config = dict(
    num_hidden_layers=13,
    hidden_size=256,
    num_attention_heads=6,
    num_key_value_heads=6,
    head_dim=64,
    intermediate_size=1024,
    vocab_size=512,
    hidden_act='tanh_gelu',
    norm='layernorm',
    norm_place='pre',
    norm_eps=1e-05,
    positions='learned',
    qk_norm=False,
    attn_scale=0.125,
    bias='all',
    tie_word_embeddings=True,
    parallel_block=False,
    init='normal',
    init_std_qkv=0.0843,
    init_std_o=0.0,
    init_std_up=0.0843,
    init_std_down=0.0,
    optimizer='soap_variant',
    learning_rate=0.00449,
    beta1=0.95,
    beta2=0.95,
    weight_decay=0.073,
    lr_head=0.00939,
    max_grad_norm=1.0,
    warmup_steps=200,
    schedule='wsd',
    decay_fraction=0.684,
    decay_shape='sqrt',
    final_lr_fraction=0.1,
    batch_tokens=131072,
    max_seq_len=256,
    doc_mask=False,
    train_tokens=512400000,
    max_steps=3910,
    dataset='wikipedia_en',
)
Each number is 128 + 24 x the weight over its row's rms, rounded and kept within 0 to 255. Layers, rows and columns count from 0. Numbers have three digits each. The size before them is the row's rms in percent of the matrix's.

# v: layer 4 attention value, 384x256, rms 0.149, rows 86-127, columns 192-255
# o: layer 4 attention output (transposed), 384x256, rms 0.128, rows 86-127, columns 192-255
# q: layer 4 attention query, 384x256, rms 0.171, rows 128-185, columns 192-255
# k: layer 4 attention key, 384x256, rms 0.164, rows 128-185, columns 192-255
v86 097:143123097112141149128127108131102109099116147131182117154136143114139155141146130091092169153115073144167160097118083125126103116159144145181141130099122155118128175123106122126141108156143121
o86 098:120090131147119091099121127084155126138123109155102142123096088124086120107121141191126119135123163092083169161108171145141142138135120130123131167174109174144147129133105122137106173102088114
v87 101:132118145131120128112103118100153124158135157114112119090139123135111144076116099098089093139135150107153147158146117119112121120144137111147154143132152065153114104134136131125129122165152126
o87 100:105127103131097107156174166129149144107085154135148132134125156091126127195155112096165126102125106106149110131148137090132173150125110126089153116113118162081139110121111145111111129117131109
v88 107:139139134145114102137114108116138134145124124096141139173164144072185115120166126110098121159160180184142158148078136108131109098140111116134092134146168149170163129110119097098104085096135128
o88 104:152160101138080144163145091171115134127138138139115145106122092124158105154147136082131134131127109104084151096164111099139135131059117109120153142122066116107150120136158114119129166162119112
v89 096:122107181147110136134098126143089171095102120110086126134161179089135102132135140164134175136169141114141096168099129124140154121117162123117116163102130152110129114150142106157126097112120122
o89 097:143134111124126109108151165148153072127166130140100125115124100141140113129163092121092139118112143121074118121126147124138122124165102148106158102180094101075188143139100124131112142144113122
v90 097:086153105140139139148148119151177115107130092110134116154131090109124126146153125145175106130133149097134098115145128097130098122190155128154117153099147120143141118151116094140159189134134151
o90 092:186124100132140158129127113109095136152116076152165144104153146133123151102122159136062105157135140104161133152123114165150151095093122138118136104104135138107112147153132153140109113167148117
v91 102:134131128164099101109105118121093131096115131161081118099164148137131098099104077142147124155125142118093125139137141157174144107102151153129152151139139176140117122152130139091127122093121151
o91 098:129125132097130151100142177111216098147152129119154129114119095156122156098175118156138173088138136172159114122148087105120136173112091096120121115112141091097143121159137081147138172121133122
v92 098:109106107152105157108172150119104106134155147171130153112134115110142153149129091117106095126148137133103131152150123126116115154146103084153143122145135130117155118159113130125114157097133114
o92 095:167109138112172089129109153114138139147139175108140116126119097111138111141122140137131173106130124127122074091129159142149178145136117140148090146103146139163141129098123160105149118154145124
v93 103:125127109137142092120140110161094143122145080114114136131076135112158121120087131143110076117133126159162079124084116168146126159139131093132109114143094121107091119124135127123148108079129100
o93 102:088120126169152140088121104105181127099093132122154122125158126132099096100157119140131111128122150131103155136174091143155157140148132114145167150116158131138172177138136115115098085125097154
v94 100:118097118145146103108087143130094120126095125108144183141126112142139177134146140126128129136143157125101107131084155136179099147104166080114105096122150118149118105090118145125145159165110157
o94 095:135144166105140119134123091176208155154156086159155111132137114118104132142090073136115114136146114168174157126103138142108122146114101184131137136123144134133138116139095066118104140119123118
v95 100:119113062111099086143167106149123144153090115116161152145135142100122098127097082155111126132080171147112098132142133137114080135131135155136103106117101123113122118098112132154144138088129095
o95 098:120093180137154123138097134123137107136147106099105123126150122143076140103122133086152166133134076124105121119119153121128140113126129090100130151170130100106113116132104112068102120170152141
v96 101:129113121117141106121114167134115140135132125118134178173170155139140121113120162145109146124113108100164116151093116109122090174137129156136139073076108138114102118118109159143118122128131138
o96 100:166143093138134140167144157159138094130136131163106104078112130146124132138145138131157137149120134096101120141134138112131164119146139166109109178130082096114128195140121097107135100104096121
v97 096:146151137127137159118103113174133143112145138110128120161116122133113137130115088058140147127107117111114135147166113125131106125151142122141112153135094100144102146137121157123135131089144139
o97 098:107129152106134130095105134091083156203097180122173173167121115129129129139144133152090119106157157149121117111116146162102148091100098165122153120119131143124127106151107151118073126138116131
v98 094:119121200128136090138133173177163125133185091121113148133135139146158145082132079121128062141124111125127137128160186127166108170110091159134123131083157137086126141132098094187161120130168119
o98 094:151128131166147109177141126080142125109139152177138125121159139115083154128132125142160140124152150170090129136105130122117187141109145126139123104185126125154181112103181145124129161125163093
v99 095:104146071151135124138132131085124105123149140110077115141120119146120138088140110138121128124171108095160098133092062131108132084169154141116156097117156125123182077132106125093114147144130148
o99 097:127135138105120160152124104179119163157053093115168108116130132109103131095170122105153121155145108113115084143141109085084124150122107120136116152092159097145126158125126137178143115136124101
v100 091:107139150160125107124099129124100144167098112149131128146127097113115124128172144127122109135162117099141107141119102153141147112089101080079140123134124119159121113100103122112114147071096104
o100 093:099095101165083101119175123129122101142153104116144140102112147174101141124089112126145106131130173151157145144140131126176153115136202154139123122129170143116130123116126123138136115125127135
v101 101:120100109154169116106145103148171112153118123168131105130119157154104109141133097104130116106102120112149097134123106165121132114134100144146146118148142122143095124086155097139134100147141113
o101 097:135106132129138145127127134130103152118151137124111150095151136147116114146112121111119121146092156152111092153155146145134149134092156109132140115086105151112117126143124171175120125113117144
v102 098:123094115116138122110139131131096110118159094091125131138169131130125117084153118108151149097159140139106118185137055130098141114149110156190115115148107124117119158115135147095094128129119095
o102 096:120103105158130117156088100128136118149112167143174108126116128173095119133133100157136099135084137124131124079138106114138166156148139153124120145120173148109097109114095100153144087167131129
v103 098:139101130175072148080119176129125119129107136134142157153148114153153087146151154155167108113091164118108118117132121166138134133132116128104153113129135150102086103166123150164092135133113086
o103 098:118144106132110100173132079143091160091110149145108120117075103146106154161116109112155154142118130121137140103091103123164108121118110152147084123089156118092121143113147128131152108128174151
v104 094:109147147117109166190111125122095101097163122148120124150145133099139146121128160169100137124135128095174118118141104121076152133157064123135143132121119101164144141097119156171127123122083088
o104 096:155135109149110118093089085104147135153092122102120170091149175132160122103150153133157156148122145157109179142102168128136132131092197126141147106107145181164103143154133101116135078142142143
v105 103:096124132114114091103117142173158183125178124153127111113138136094156108162169127143126105138106136095171149096139138131139083159159110142136152084103149118111116096158119180065124118152134086
o105 105:107121125117149140171146162113151125133117143143132100110102160146132165124115130147141139116152136145062120126123146078090131135088114102134115160109109149151109134123132101200134105135149145
v106 109:126140135130137126102101120085109151131157149157125111144084157108143160170137119149113126101162151135131154129121134098085160127168090144127142133116139108076159143099110176107123088138116121
o106 100:144107132154151140173151094141135083130142127126128149149138140137114135121155123100110095122114110090105123113155105132160117106146170131094130143117118111204055127133082128155103139116108106
v107 103:090135141155137141149130093120129132149130115140101129097132113112108149108118124134130102140125140148123158168140172105140136150122145136128117129110169106164124164146132119172079107121131127
o107 096:102094109134144084136109106132126131109079082146135076193127163156129131136141132125155140127150107118148116114134088103118144122123141179151179108173100127126144080085094102111127140153141120
v108 105:130102142187149140128117146134131144149096108161140099149147123128148143150136128118130151158145151145145152151137122144077151130150103096115143111139154138104143159162161087137158134126145165
o108 099:131142139053129114125165110138168137103167131097151129116129139133098099136130140109107094125140093144117102123155140146146093130105099124139122097140141120137161127116108145125120126116165115
v109 103:141140126108134153111118171150149115104106120115122193145122112104121137132143085115085113121138126172157088113130139127131120134102153160126117085118140147121153113154094060104109156114102128
o109 104:121151132156138117101143078093102161140094130150119107129115142150107101111113106161167107147129133125077148141120126125156120124146128136111129191148081135172151117144153131133150085081155120
v110 110:137115103133119141141097148141100136121144108112137104132125134114085117155120148141177138134126154109146129125108072064117146123115113137103113130150106147113168115146098113144125121110120120
o110 104:131177123124146144133148150104137108151120150129127143145116109121129132135165141111053138145113126142114144121128152138135139147123140118131121133068184095144071126144123161143127144132156158
v111 101:136093144105122143113142145091129114108146126115123108134087123115152132155125116088164130134155139084146175137124135092119163113137180106128177151109134113145137122122074095144111107121163113
o111 094:118132133123143069152149110140127128185095145148113158106129095136125162141134126138106126112119114156116125113115114177146096167160130153125108121116108114086109099143150126116134102150146144
v112 106:147141134125145126129118141128153092120121139172167139120112129090131146092124111101143156105112125155156159115174104049121081187112201104143145094073146141110149123128151150126127127108077148
o112 102:107118082133133140122137095147100132125099132116090124169107139171118132130110154169082105149129096094124094163119116125122156094146102151128106116161144119136140161108143122142166149138150143
v113 102:124061142094147155114100114142107101127133126164124115165122144136132143135115102107121118153120107113134112155147152116148111101075130140122111111123121164155173128132107117142120161153155114
o113 097:148117061101121124145124145170121123109089172078110139126173141117130164106119141171112081125089173137150152145138114121133124126153121122154124099121114107129052100139166109138144120123128162
v114 108:163134117117138144153106142123148143170067138121128136170106127120113134138134118122114143114145120147156110129076142138097163133137112154115116157150075183102108113142095139145154127115182144
o114 104:145138148094134155118126107137101087133189120159105119140157138145162124134139120120150123120158137087133124132167083119179086123098134116151155158166159111150146132121144133096112137164136137
v115 095:135143109149129137095092146138109129105101101090151114121125153131129140144194120136139076131120131146094112154142104112164143139108083152137135143147121126145108128133103121166136085122160125
o115 092:128087125117136116167165126097165143172133142141140137154171107124122109135128112154112115139135173108125144093136145109126111106149165144119090125099129132122143165131132127079105180183102132
v116 093:087088130101136161145120104088160090116172114135121136158135090087153139151139116130160147166155131112105130103118071120129097075147086142137133151111179101158162166125139132115107111113106117
o116 095:167142119127126102123132120138121121112129137152148102097109188142115126097184175111075162119134112117169116112098121106176112125121124074135100062134141113104116114113116174147128090160153108
v117 099:118134139098180149084148093129115147137149138119129118149149087130151123148135142103141091140167148122106116174112149102164148141107132138131183120145148136151097151160130145112096179131144143
o117 096:117126136116114115148118104143095135120114153147099115073081133121106130111090177138138133089119076132143165107159112132123116124145147154092130127084112156135107111131122166119154134096118083
v118 101:141156139143110142126138125147139140144123136073133083146140138132104150145116113135118094121125094151114142175106147088114128104153176110116130127140117166095108095108121105124137101117134143
o118 099:144113106112126137118091092106100097072162154139092139112113147112149104123115158129158152142117134130136096126158118115135170098150150168112143130146145121132136146146151164153133142138121127
v119 104:142099128147134108145168175134116151134141132138127126147115147122121134080124115131129157150096146140107109120128116126136110169133133113160153129163154124095151119089151140140093152119147163
o119 102:122133109118128154134091063139131103119137130165128127084084097139130139144088139114140150101143059121127124115133126137141119081106111151149112089148126143133098156191098131131135129129118129
v120 095:147145122113150151161136129116094157126080150130114118148139099112169112173102093126172146145064091173082190109115111137111117120150102148111106163108161166157098097132140152124109113148115142
o120 091:121101146132129103139117115112106082146125081186115135141128114150157138099159170157098142119178145122153115141152119124087116112083143147159150131181159127121160126134077199108136137088134145
v121 106:134130104155188155135126133110159107107092124163116136136146150128126113093182117102116174152204143124108128123142063119113121123137091144163126152178101114135146095056104127145147156110143162
o121 101:106126152144147109108145109109102162164173121129157142138145141113188131123130106127143127117106106142110166176130134178142125165160116123156123114094159114117136176136119130138151132170122116
v122 098:167126120146145115131166093118124192131126097166155124107134163115081104109120191114168140123174131152141150132089129154126132121180122167165126126108109121173121105122165166147068129117138133
o122 094:122085154132124146148130121144131136111136175094135134128109123103146159132128135111061112137076153114134107149150120096154142140113164081065160145188105137116161105107127109124136087152157096
v123 111:135154140113129122108068131174114082112145148101124111152137128125092141160119122136082136144126180137110137091191064142119078112114144119138172098140147123095137131134108113175114151145114157
o123 102:121147131136120153117170123108145124166138107174135124133163140128136132119156092124126137151164120159098161122062170092108170124137146097091094117131115129140134097133149142125093099089144128
v124 096:137130103158087160148109112160122123148127169121143126123124139098112130120110149114127181144111091086138169100126158136131111143134150126131132138119158096100136164143135096141135158094136100
o124 099:090112151118141106086112114091153149162115066152103133138147109108144142149156116133105105154142110169105116121157111121136082126114084151126146098127101134160137110134101126058105143150127164
v125 102:119119178137119144155111187114144081113143153142111154109153158142102106105201120112128125119138112146141117164136145157129133144147102111161118115119120104135123146102113136101149129119175128
o125 101:106110131114142081117136117142152153151116098148125116136131152113114129130039094150137172120147114177135122143159162152070146132115138137128141129139126133146145140152113103099117148127113144
v126 101:140128125140165200116145115103119078140137172099142133159076128106128143125115144153151133116090153126117133113106141139136145112122130097123135161122151118119092115108119066150152166110124159
o126 103:137096153159131090182074090131139145156139111115156148106147116156107123142159137124110109130136073153125133128120096088181084121120108133122110146105083091137133134134149134091114099119106122
v127 095:122137115136111098098066126147137145127142130112150192092104083103122112143153145119164179109148147123092121183177126135150129121114131117138116153123120131147114149113146072141132156136129119
o127 099:099131172140130140118159097092137129141114111155093125117148126189140166123112155155117121120094107142088122135094124132108147149117091114105174127124144072119123139121121139114136125140118138
q128 099:137104112146150142150159155138105146134128157117130152131166125120123128137131147172100111144112180107143083106123097079131157192164127119155107123143125143164106106125185180129139145075127107
k128 101:125172140131125111118151088121144145115125138128082139132136145129170112143093125126144097154131151115090145116119136129130127137078145143086179143124155182124135141117092125150115121094146156
q129 101:118112134121150147090127201177104128136105101130119149154088107115110107092146155146117123093124136125105081134126154124122140163167119121089100111119156161130160148153123143092172120105109171
k129 106:103168091124090184137177110128117087137130121116136091099119144112116115115131099128122147113107115140124126143167145116145164139113139115150079169112096143143153155148093119127098139117121109
q130 100:108163178149107115092123088101114135098103134100111132133120118139085175132124139108148167126123093122154143142154116124123116120135110152141151087120174137104147101157123128140140093091153145
k130 103:118122127151153183165105103080126134136152116105095143151109100092181159143151117203132119107138144109161118122108115110095093110132118119113091152140129126104162104192143097142126140084134152
q131 101:104148116158115125146092129119117132152142133135113162126130154096133135135111132138090148129145093119097119079125163128122134116158155147156121138163111106087140131102152144150140092130128127
k131 098:125128131117126105124142138116115139136155148125159116116065155123172121088128171077143149161151116079145118142137106162141134107135136106093125135117122136120118110092124108140123110130150144
q132 094:140108127122117123118066138154157123106093092119134135170166120128160081126084116110111127156160112097133127138122128103088128138110144088110138092163127127113148151095152135137091131109127122
k132 093:109145172160131141139133122158078095130101154147139117163116112141095119133124110123138126174105123118128120071151111143128112140118100094143124139129109112140110122124158140123145112093095149
q133 102:121100184078132125132106096140132108120161116120146115173103110142092154091088122149135140112172195133131108113102147154113125135120121097125089117134140073155128141149135118116135148137096132
k133 100:100105158127135168122123104141164151150172123128107133194139133131134150097145132117113101130111096144144140169086097122115078055103134135086122132113131111127140166113116090102117136146109142
q134 098:140106160141106115152118091164147144131138121139130134138126111146103082122154112138105149149127124103088134147146129120127143117131159101142142113163131135168104095126129170121136115164100134
k134 104:116151105144117142160128109138135100145094135135129101117133144110098081140152181120148184124120149129147124172111109103152099137118143134087163125138114100113123121151148140133152095130154150
q135 096:171129116142123115070103107170170138100167109162149134132067121157104135160113113140125136090100134146109128124140148136099126117143099145094107149124126129157144128120155132079100179139145144
k135 101:149148092092136053168079080131120140119137178160124115150098166167149108151129131136139121128123128103148112128091096137115151136151130144135099150138109151131122135111159114180101085171107121
q136 100:103127113126134195146193149133125134169114136115137123134142144170106184120122133120126104119092126168138102126127120152144118152105177089102103084158111102121135156124106127087090110165092114
k136 099:182107116130092160121111093118134126110107109162128103110108121092111160110092156046144088122116105128128111159115121126197181149130077134143109156155146149117134099107120143166095139130092132
q137 095:125155102115120100146098108119137136109131136140121133111104135134109142118119127185109183127123103088121148171126125151172148141120111114122156142104118099135119123113170145138096141164124092
k137 094:142091182089130113139099089107165144146110129102121156139148110144082140129107138151113127113151110120121119141151131084145143081148134152117136112166168139174176160117099160126086114120122104
q138 096:112117106136143095150102125088095141141098159135087140093115087147142133153093104096128125115098106093127182152085160128166125160108112098095097127114173093151121117144138102146125143151151123
k138 101:117111134176143153098136154124134162170132117088123107100149134150150097119130133160115130121174154137135132115141129148167116118102134156151114134129100124130155112129172123175133129125120139
q139 100:137159105097103154112094137093120121158143113093092133078158146101147113074113126054138140154103122182151151145162129125127122155103126115131156136149131113134115131120109127105104148164069133
k139 103:160103124161129124102132188098136099170100139135140106163125130092137140117156138145134083174088106150146124160163145139176121122108121113133156147163110158173139169104124131126084093152118091
q140 098:140151119101160131148129151142120125101111111116191135121144122150132113149143109124129155136107111143142112100107187127161179106100132103100108115162124135112110083164161121134103150122133143
k140 099:142153124163135119134166164090112118160095138143127083186143154124135138140113124113124142128123151172124129072103153119112116087098135145077136112144130124128162176129137121174076144150141134
q141 103:137127146156128148161157131128144123117146128113096121090159153091140139144138105093152162169113122120122101101111171081171133175126139129183131085112142148109124138134129142096162145125165117
k141 100:146157124142097127099125159119113134149140168114075153133114174142127136132113134108131129144134120116125171124152142083108180115099115106131138085133129095133124115109144152121106151112121133
q142 101:178143122077154180129145156115118151077139129148141104126117128113110145066110140132136129164107138123144119191150103087161138127115157143104137166143122078115087132142151132095157067157152108
k142 100:157149168145114141135123128127103141094128127106134146123093150146142096103136159148108123157128105179142120145102105137137144107158126134123085080119123110061151162084147124186135099114121143
q143 099:114116102156146128157130117140143115107179137127189148162146103149110156122123113184150145159132156103127123132146108102086138115150152142140116148140143128145114121104150080103117175146158108
k143 103:130141140152095134120119119132156139115175098147121101160115145111092167104148152134117131133118184135117164124112113162103069130117129095074124124124076110118124131129133117140134123155152132
q144 094:163133101115122085191129111125099148131158085124129123102127116084089119139130112125166134134093103116123078115147157116143135141099136118119140181127142146110126097125089141106105147106140108
k144 099:109139156142137081123157110134172130126118177134092145143120121120128152189136101111138132140116125128148088121134113112125115170119127139190155165146158140153116071099117148149127147091113134
q145 092:153123116144193147134113123095114136131114158121146133126137090131129104154088158135091128149117108120101155123117148142104161127125134068113134143132134130110158117184116123091118118155119124
k145 094:137123171112136124193109113140133082166148144121164113111139122134120115105146126144112128129164137121182131072123142168145150122141139138102099135123114137129134115184093106102091090147069133
q146 100:120191096152098117109129147100133117139152165186132148162108130115137112114117100149158138142121108118122127122156064139118159112140062177109157106156145113152146115151122142121142125143102123
k146 097:170141135138091120145132100092104086112119128137120111102098107149152108132120177138176098113109136145126163161121125163118177170132119159117154160167106141125096131130143089085132147111106102
q147 100:072107151116100139120084116118073076138140152129116110148104158140126127151157102129157111154154103173135147129183154118148150136112117098160144163176126112113145139111134112097143112119154115
k147 101:149149152142120138133134110151112135102111134137157144126150129125091112110118092115132103134099103090120125124132132124099117150109143141122175126163124091113113057146136131087120174156120139
q148 098:145095115121159125095147100096180104118154130155138127139148148111138149155153088118127098101106103133114128088182153177109118124125119138177098114110119151134142153108131139100129122105150109
k148 096:129101141075147106150139090114092104151129140138122113108138173139074147117151169162126115110135115125123108087157128127127135138141142098092158138097119165090078132131111133140155114140146112
q149 104:118119106144117140147127150131093081165114096127122122129112116136119084122145149145144124125157072127156087126135104138137107151138123157097120133114116088213144124123146153128097157092134142
k149 103:121123124132107101100107163139097167085151141128121128138099165148145126149136089082142162157138125159160117145130150142106130157157114128156114139121106142129116127120143182137128127095159142
q150 101:123120119162109111120101125139132132116131109160138135139131138125125116149144157167101109146170129166142160158152119106142157083103149132115121108091166149137117081142132131046112115082087119
k150 099:135136113142130139136108059135135130141080100109154105128122150141137162097160131114147117128175113117119146132149128140140142148121164145119142135146092145115107153157116131168153151172136108
q151 094:087119139105123129140136138184127081121137106132132131133148130152115108124089130146121104119076099138140157109133133068075117089140135093125116068140132096084126128120098124137122142127148140
k151 096:128142138104127123109150141183115121126149067100163119169143135133063111156128147084170092146153137146189140139153141143108147151104122129151122131095144087144109112117134100112117118114188151
q152 102:136159154116126128147150117101156114151122137163129098081131159142092134143143142121129101127108164127093096163100094145134113101084144123156096156120075175164148112137137105098156132102129149
k152 111:162137130102079111116136103117149128112151082132105126143111090128145069129117147122114148104120093111124141160140124096087123161083139173123161125094161122122100115139086150165095181132134147
q153 090:103147125159162137147186094107131095151114109142123134144110098122157133123157133135165126139076087112143109171110122090131133135110095150141207087136115115138142126095080130084112095134099135
k153 091:160148119086146125103152132112144126146091133182126112146139126159080129103134111120080119105087144098126146140150099173150117163135108107152144116107158132145094140147154148132114145069139116
q154 099:106151099111154111143099099119091080145113143135143122096143168113126090115117122166164133116124126184157126129119155121112159096115158145104163093103088156116137129127114150136114124141127121
k154 095:139165119174148112121098137112095152101138105176141093124119115136152144124118109132152130105142126120141151160119133138072159097117153126164144152093206133104137085143145124169087132155094136
q155 100:134140150102099144185139176128105128138139142163108119134152112123118137138124185168154116146143093141076089107120073113132114154098120084132172122128164121136142096120107141118140135167146124
k155 102:167152102103115159122134156109112152131146141157075127130076097110153097114123142125121113152091121075110093118130112074145132149150084109110147154131135123160145112157109140098127159130110160
q156 101:127116151098084089110154136110133149133173134141141090160141155124118138077134135118104152119148118113127142116122144148173132117112134130072105101113126126091152071168125148124139150125100140
k156 103:117148131147169111094129139160148110164108136174151100126118141148133149108172071083139096136147131135147159125139092087128143103141108151121132123163114159129082167133140135127140186122140122
q157 097:088140134093138162135155122107176148128144120151147107134112130091174138124115121187097119127109149123137112149113108149099103129125177142124141147076137130106177150098109152143121083100117094
k157 097:101171117145141211107162097131124111098144095104168109157080149186157134142136117099116105116121112129123160136140077113103115140149180144145124147106126124168128117110165104118129185124124126
q158 094:131138117145136150108108109126141104127119129166141121135096127072140146144131092117130130078168132112175114174128100108160149102133120128115132126115112136137099107124138143116135163121114121
k158 098:116142128123154120117073134150153138115109103140108136107109130142131125115146118148086136120130143114110091138137145108164138167116170104129139142129150167118133095116148131126135108159092092
q159 096:130089139145142108137092044141107141127142128109155111128151152158101147106122127101147116146127147105098139156086130155130095162091111142100143172148126106108098094096136135114140162141143165
k159 096:153111133147167142116115090162072133103135094130097132150117136138140136167121127128103109145138125136134130141135164137179118112156151122112119105104127123127144085170085060136087168125127179
q160 101:116098159124164129175145163125159129116117079118138139157124131105137128173113142152108155113147136143125176171123130147141159138094132114120158144068151139086129150145107110112159127109122129
k160 100:126126152124141103133130131083157105102169158118146089122184164141117135173108100195142156176086149145158112096130144128107142101124119119115126139147139102133111140117100105133124125134095101
q161 098:116139116167096147107139157102167148121111149130143100123163083109097128118117087115109158108115139090141140134117139077142177153135100158132152130126102140148130121114130128093129116141139154
k161 101:136123144157110139128077099101124092160128139165185084110081107120113105158175104160099144168137156134131109133098125148134088136101142128153139107147121121138136153087181118138158127121150158
q162 098:121100113169136133102064137127087090106163121149104106135146105130136134140173124083125138087135144116079111120117136133154105145175131144110113138113125068101145180107077075119109082160150165
k162 093:112102122130127109134133118121158133124126131101155128122135115110144173117144115124142131112141113115103089159173126105094128138143119140126097135135133107172169090082148110135120074132119140
q163 095:124093099161151089161106128097147113117136138150117106158128127117109142084130123126110140149133081157131132118112089125147132097129123140101117138109101116122131120152147109146155122115111116
k163 095:148123101150141139158126136092103135149102139113185153123119121133084163138109140140102072128163106142114066185155155120111178148114132144140127169142155070086120167134143152122167132122103133
q164 101:144146090177147129145144095123164114113129105112093097094152179121155117126123116142118123118098119149165153116138136139105157128111121124102145110168132150119153115065136084152174137106139133
k164 102:081077149148145133152103143140098122110163128149160123111116105133129128171129127137107145138119140145090135155142163137176113117107096125119143121137123150148079147100119102112133094098165120
q165 101:096136124143150121144115096092157125161153128095119133112134104150120125093117114116143102113141077160133084157132122175128156126142096137105157092138148100138167105181107145112135142142158167
k165 102:116129108139103137125150137116145113143132110101101090121117118153178124146115146142167146106135117104147121155127139134093153126090115158167141117133119152098117122160165147176151138115152143
q166 092:142135170107146131170138128143129132136138146144119154124090105158167142127093100115151172071150126129089116119131113139170111106151154133108100158142119140093096163125096129090166144117165113
k166 096:144105135130120114108116151179142125146105121129143169114104119115129124091155122077069099145133096171128115145148135139090154109103171103099127110167135143174097121108118179118119123144144168
q167 098:157094127096114162140138120090122119110120176102142149138144180160121129130131102123104134133132118074110116089128139145100128168131119111161118113108106135077123159101109109134192103148120153
k167 103:143133177129125149118104149078185131148109128128145132132138164125121152183124147124122088098136135139140113141133155136118074114145114164159103102130206130105145108117133132117124131097118127
q168 096:117146085124102149119103102110132098119154145082139113117118120125130129107148139102120129107103133124086173125100157155114108202124083128095131124134126082109091130144097112140102095152092169
k168 097:155125087087151133126148136148134145135152103130103131122137123105125131123132130145151163133121099097106112140168134090117201128162130137121088130156123105099130109084117153165155131169103145
q169 095:133124110137156120105118136131117160128128127083127146133108124122111127101135084104170126157134151126062142141183173104149159106161122119126129156101129130173111157150161088141138127125112093
k169 098:127139170100144145164135182128137086114153172138115161110135118115167142117144095114142150112163156103120162099167091149118140102180099147137153125101107138144106131120108132108120146147179141
q170 100:135138110136145150126104094134146126122177111139116106138164161136110159160184138102100138121138132138101154116139107107130138125145126084083114116103119110156129167144134112111070146132132130
k170 097:164137172100145125117142156145145133097115118124109118136188130154103178177106142150152071104138136131099163120108119106133110162153127155086114183128104088068105162133123136140147124139128149
q171 095:099088120106114115113102153150149099094134069070157115125116105131161141145136133113172100097138143086117102104155153112124100121179125102166128101128113110159145088129155126125176165153172166
k171 098:102094136112162105150065139121156154119145158164132102131115108136137114148183140110084162105127114168148074083131093107110170112109096135106149126134124146120140122071151103130129166151148113
q172 101:122129146168109150115132080148118099118141128115122154118101092167129114142091146170121151105105148137109138093119136100119118134094114109155122091142144066175163107155186106088089122123106114
k172 105:125140140118134118133112119090119140118147124130149137115137108146136121144155122126149128115180139189153142108114141100123117090129112122118110141113158119173162153144145128136135101119122166
q173 097:153157067133121114108142126106107127108122103099119118164202133118163132121141135126139128104137131112151131162158146146120154141104148121108113112126122140135125149125173142197156122119138127
k173 101:084107120164133127157167117124079095089136091134163185135128108108114117114130112131130150111116110116157138124167145147107128118153104111142151138125127165119113138127132133140141143146115113
q174 099:150108136152138131136132117142142077097096134121145167146161106184131080122138125145162105174114154144127080113119163106136130128100162087144176151134125129134097141153162145151167102154087117
k174 098:110149145112126096125149149139129138095151133153143102124132139149111107146112112090143151129119169113115144119118131107121157128080088113110084108137138129151109129128141120157099106093173141
q175 100:105161161137114132106096151089155105142097141105139141112143103107119108168182122135081137123112142133131118137163117121101143156139124153128095143148087087102170138129098149084125112143138070
k175 104:131085139171100165115128155133181091098085133167098132131096148127132132106159150129134124152114141117156143155139137192115138115103117164112116175135114110092148135097123106153116125134140103
q176 102:121103122176135125108132095169116116133115138151106057141086105093160123068114144130119105150122129151116088166130137187186118113128159106108126110101114143158130148123142096108117108125125123
k176 109:102118115133168109146116148156125123064159133149136128136127105116152136100140144119122171134093085114125119112145130163139137145117128150125103129139148128086121132133117118112139141110099151
q177 095:095139079098157106092148160157136152142140122122157134058101134112118116133108186120105102115145129047131152086125101125169092120125160127128108106122101107129103114108158138155135148124126102
k177 097:135135136122150155159116110153122130100145143096099155092162148106128121126141137115144092111164108150112144167131106062192144100095116147088134136116141121149082136114091096124140120117154113
q178 098:145151153101150185118157128095163098129129121169096097143078122143122135150149149110153098098115134132111112115095150120154092151137135092150120165132163153122119104143164134159133116099096124
k178 101:134107112117143158142152132156118124152141133137115127119098131109140135096111077161107135100148149155078168136157097167137150116096141174122137123121149149160104142137109100108163089114154138
q179 093:150155116101095147139148128112088100177129140119123105116078142147122146176094111156123107127162152096138099150146159169093146119110107143142137099121154111137151117163150125122125077148113131
k179 093:159101125153104104124162141091171089135100100137124167149081083171103118111122117128128122107117069068144149141132110135127128114118146092141154141155163116155115154139126118137103146127129089
q180 093:126163131146142130136122152146178132092147158141126122153120116098127136136101141127139130123150141153089113147160145105096145121139160163140117106115147070145163137139170104099182148108144118
k180 098:156148144134124153092124141126121142136113138137096102089109130147161064100116092118129124074082136156106116124136125152120112097132155109109126123116136111121114144145122109134153130159162103
q181 094:147111119102125144147130151111106153116140161136118143098099129131115119124086120148065107159155106117104111122102112086081121134143121127118127126139114194087121128156103093135106147111112123
k181 100:097094184100043146148139171120124102130176137123138145128156102148127125116145131127107144101146121106163078113123078114165096076129127159156123102121136123130128153131123112101097148118106136
q182 092:140158144133118103125142113151167107084100120127114155076127138076098141116093137151128084132140139119141066096090100107105108120144114061156161138106113087141108112121108104149149113092126163
k182 091:121104162142092159156126115100124138080114162106148142113064112122125130111113126173151151150110108147134147141148117111101114133141120060108126108104179093128143113131093129141073106118161125
q183 106:175149116129114129122143111142149117131123139148115162126146166123122151158126184082107063134113118114103119127139133142121146073108098160118103159066100108141156142117117117163097111162137113
k183 103:166113069117128168133125133133100145142176117127116078163147123161125109120133077132154150162102129197158137151171141147142098092131132158127137164172166125112094170133104132145130092124090120
q184 099:146132114143167126126155125161116118145170147110105122116120131105150108135113120123144144120115133122119130124134120177128149133152148116127126115155137151115162120143138087173079135117159104
k184 100:134168135134156109121134127177104160104091142120163147140123100104121138186134132112121128139119113158135148128133130126160140122178120139125126168149103063124084108162104191078132137135074096
q185 095:107112164113140122122139126147157111105129171162106093117109150145160109080132130122112150105164152047129135127170133118126162126129150149142143105104117123130118128155170152121120107152170125
k185 098:119181135132094116147128137154164120140132122115091149108142109127152125129097121071090119115157160155132162110149107112119100157180137100134119161149116130095140149129149098154155090141149061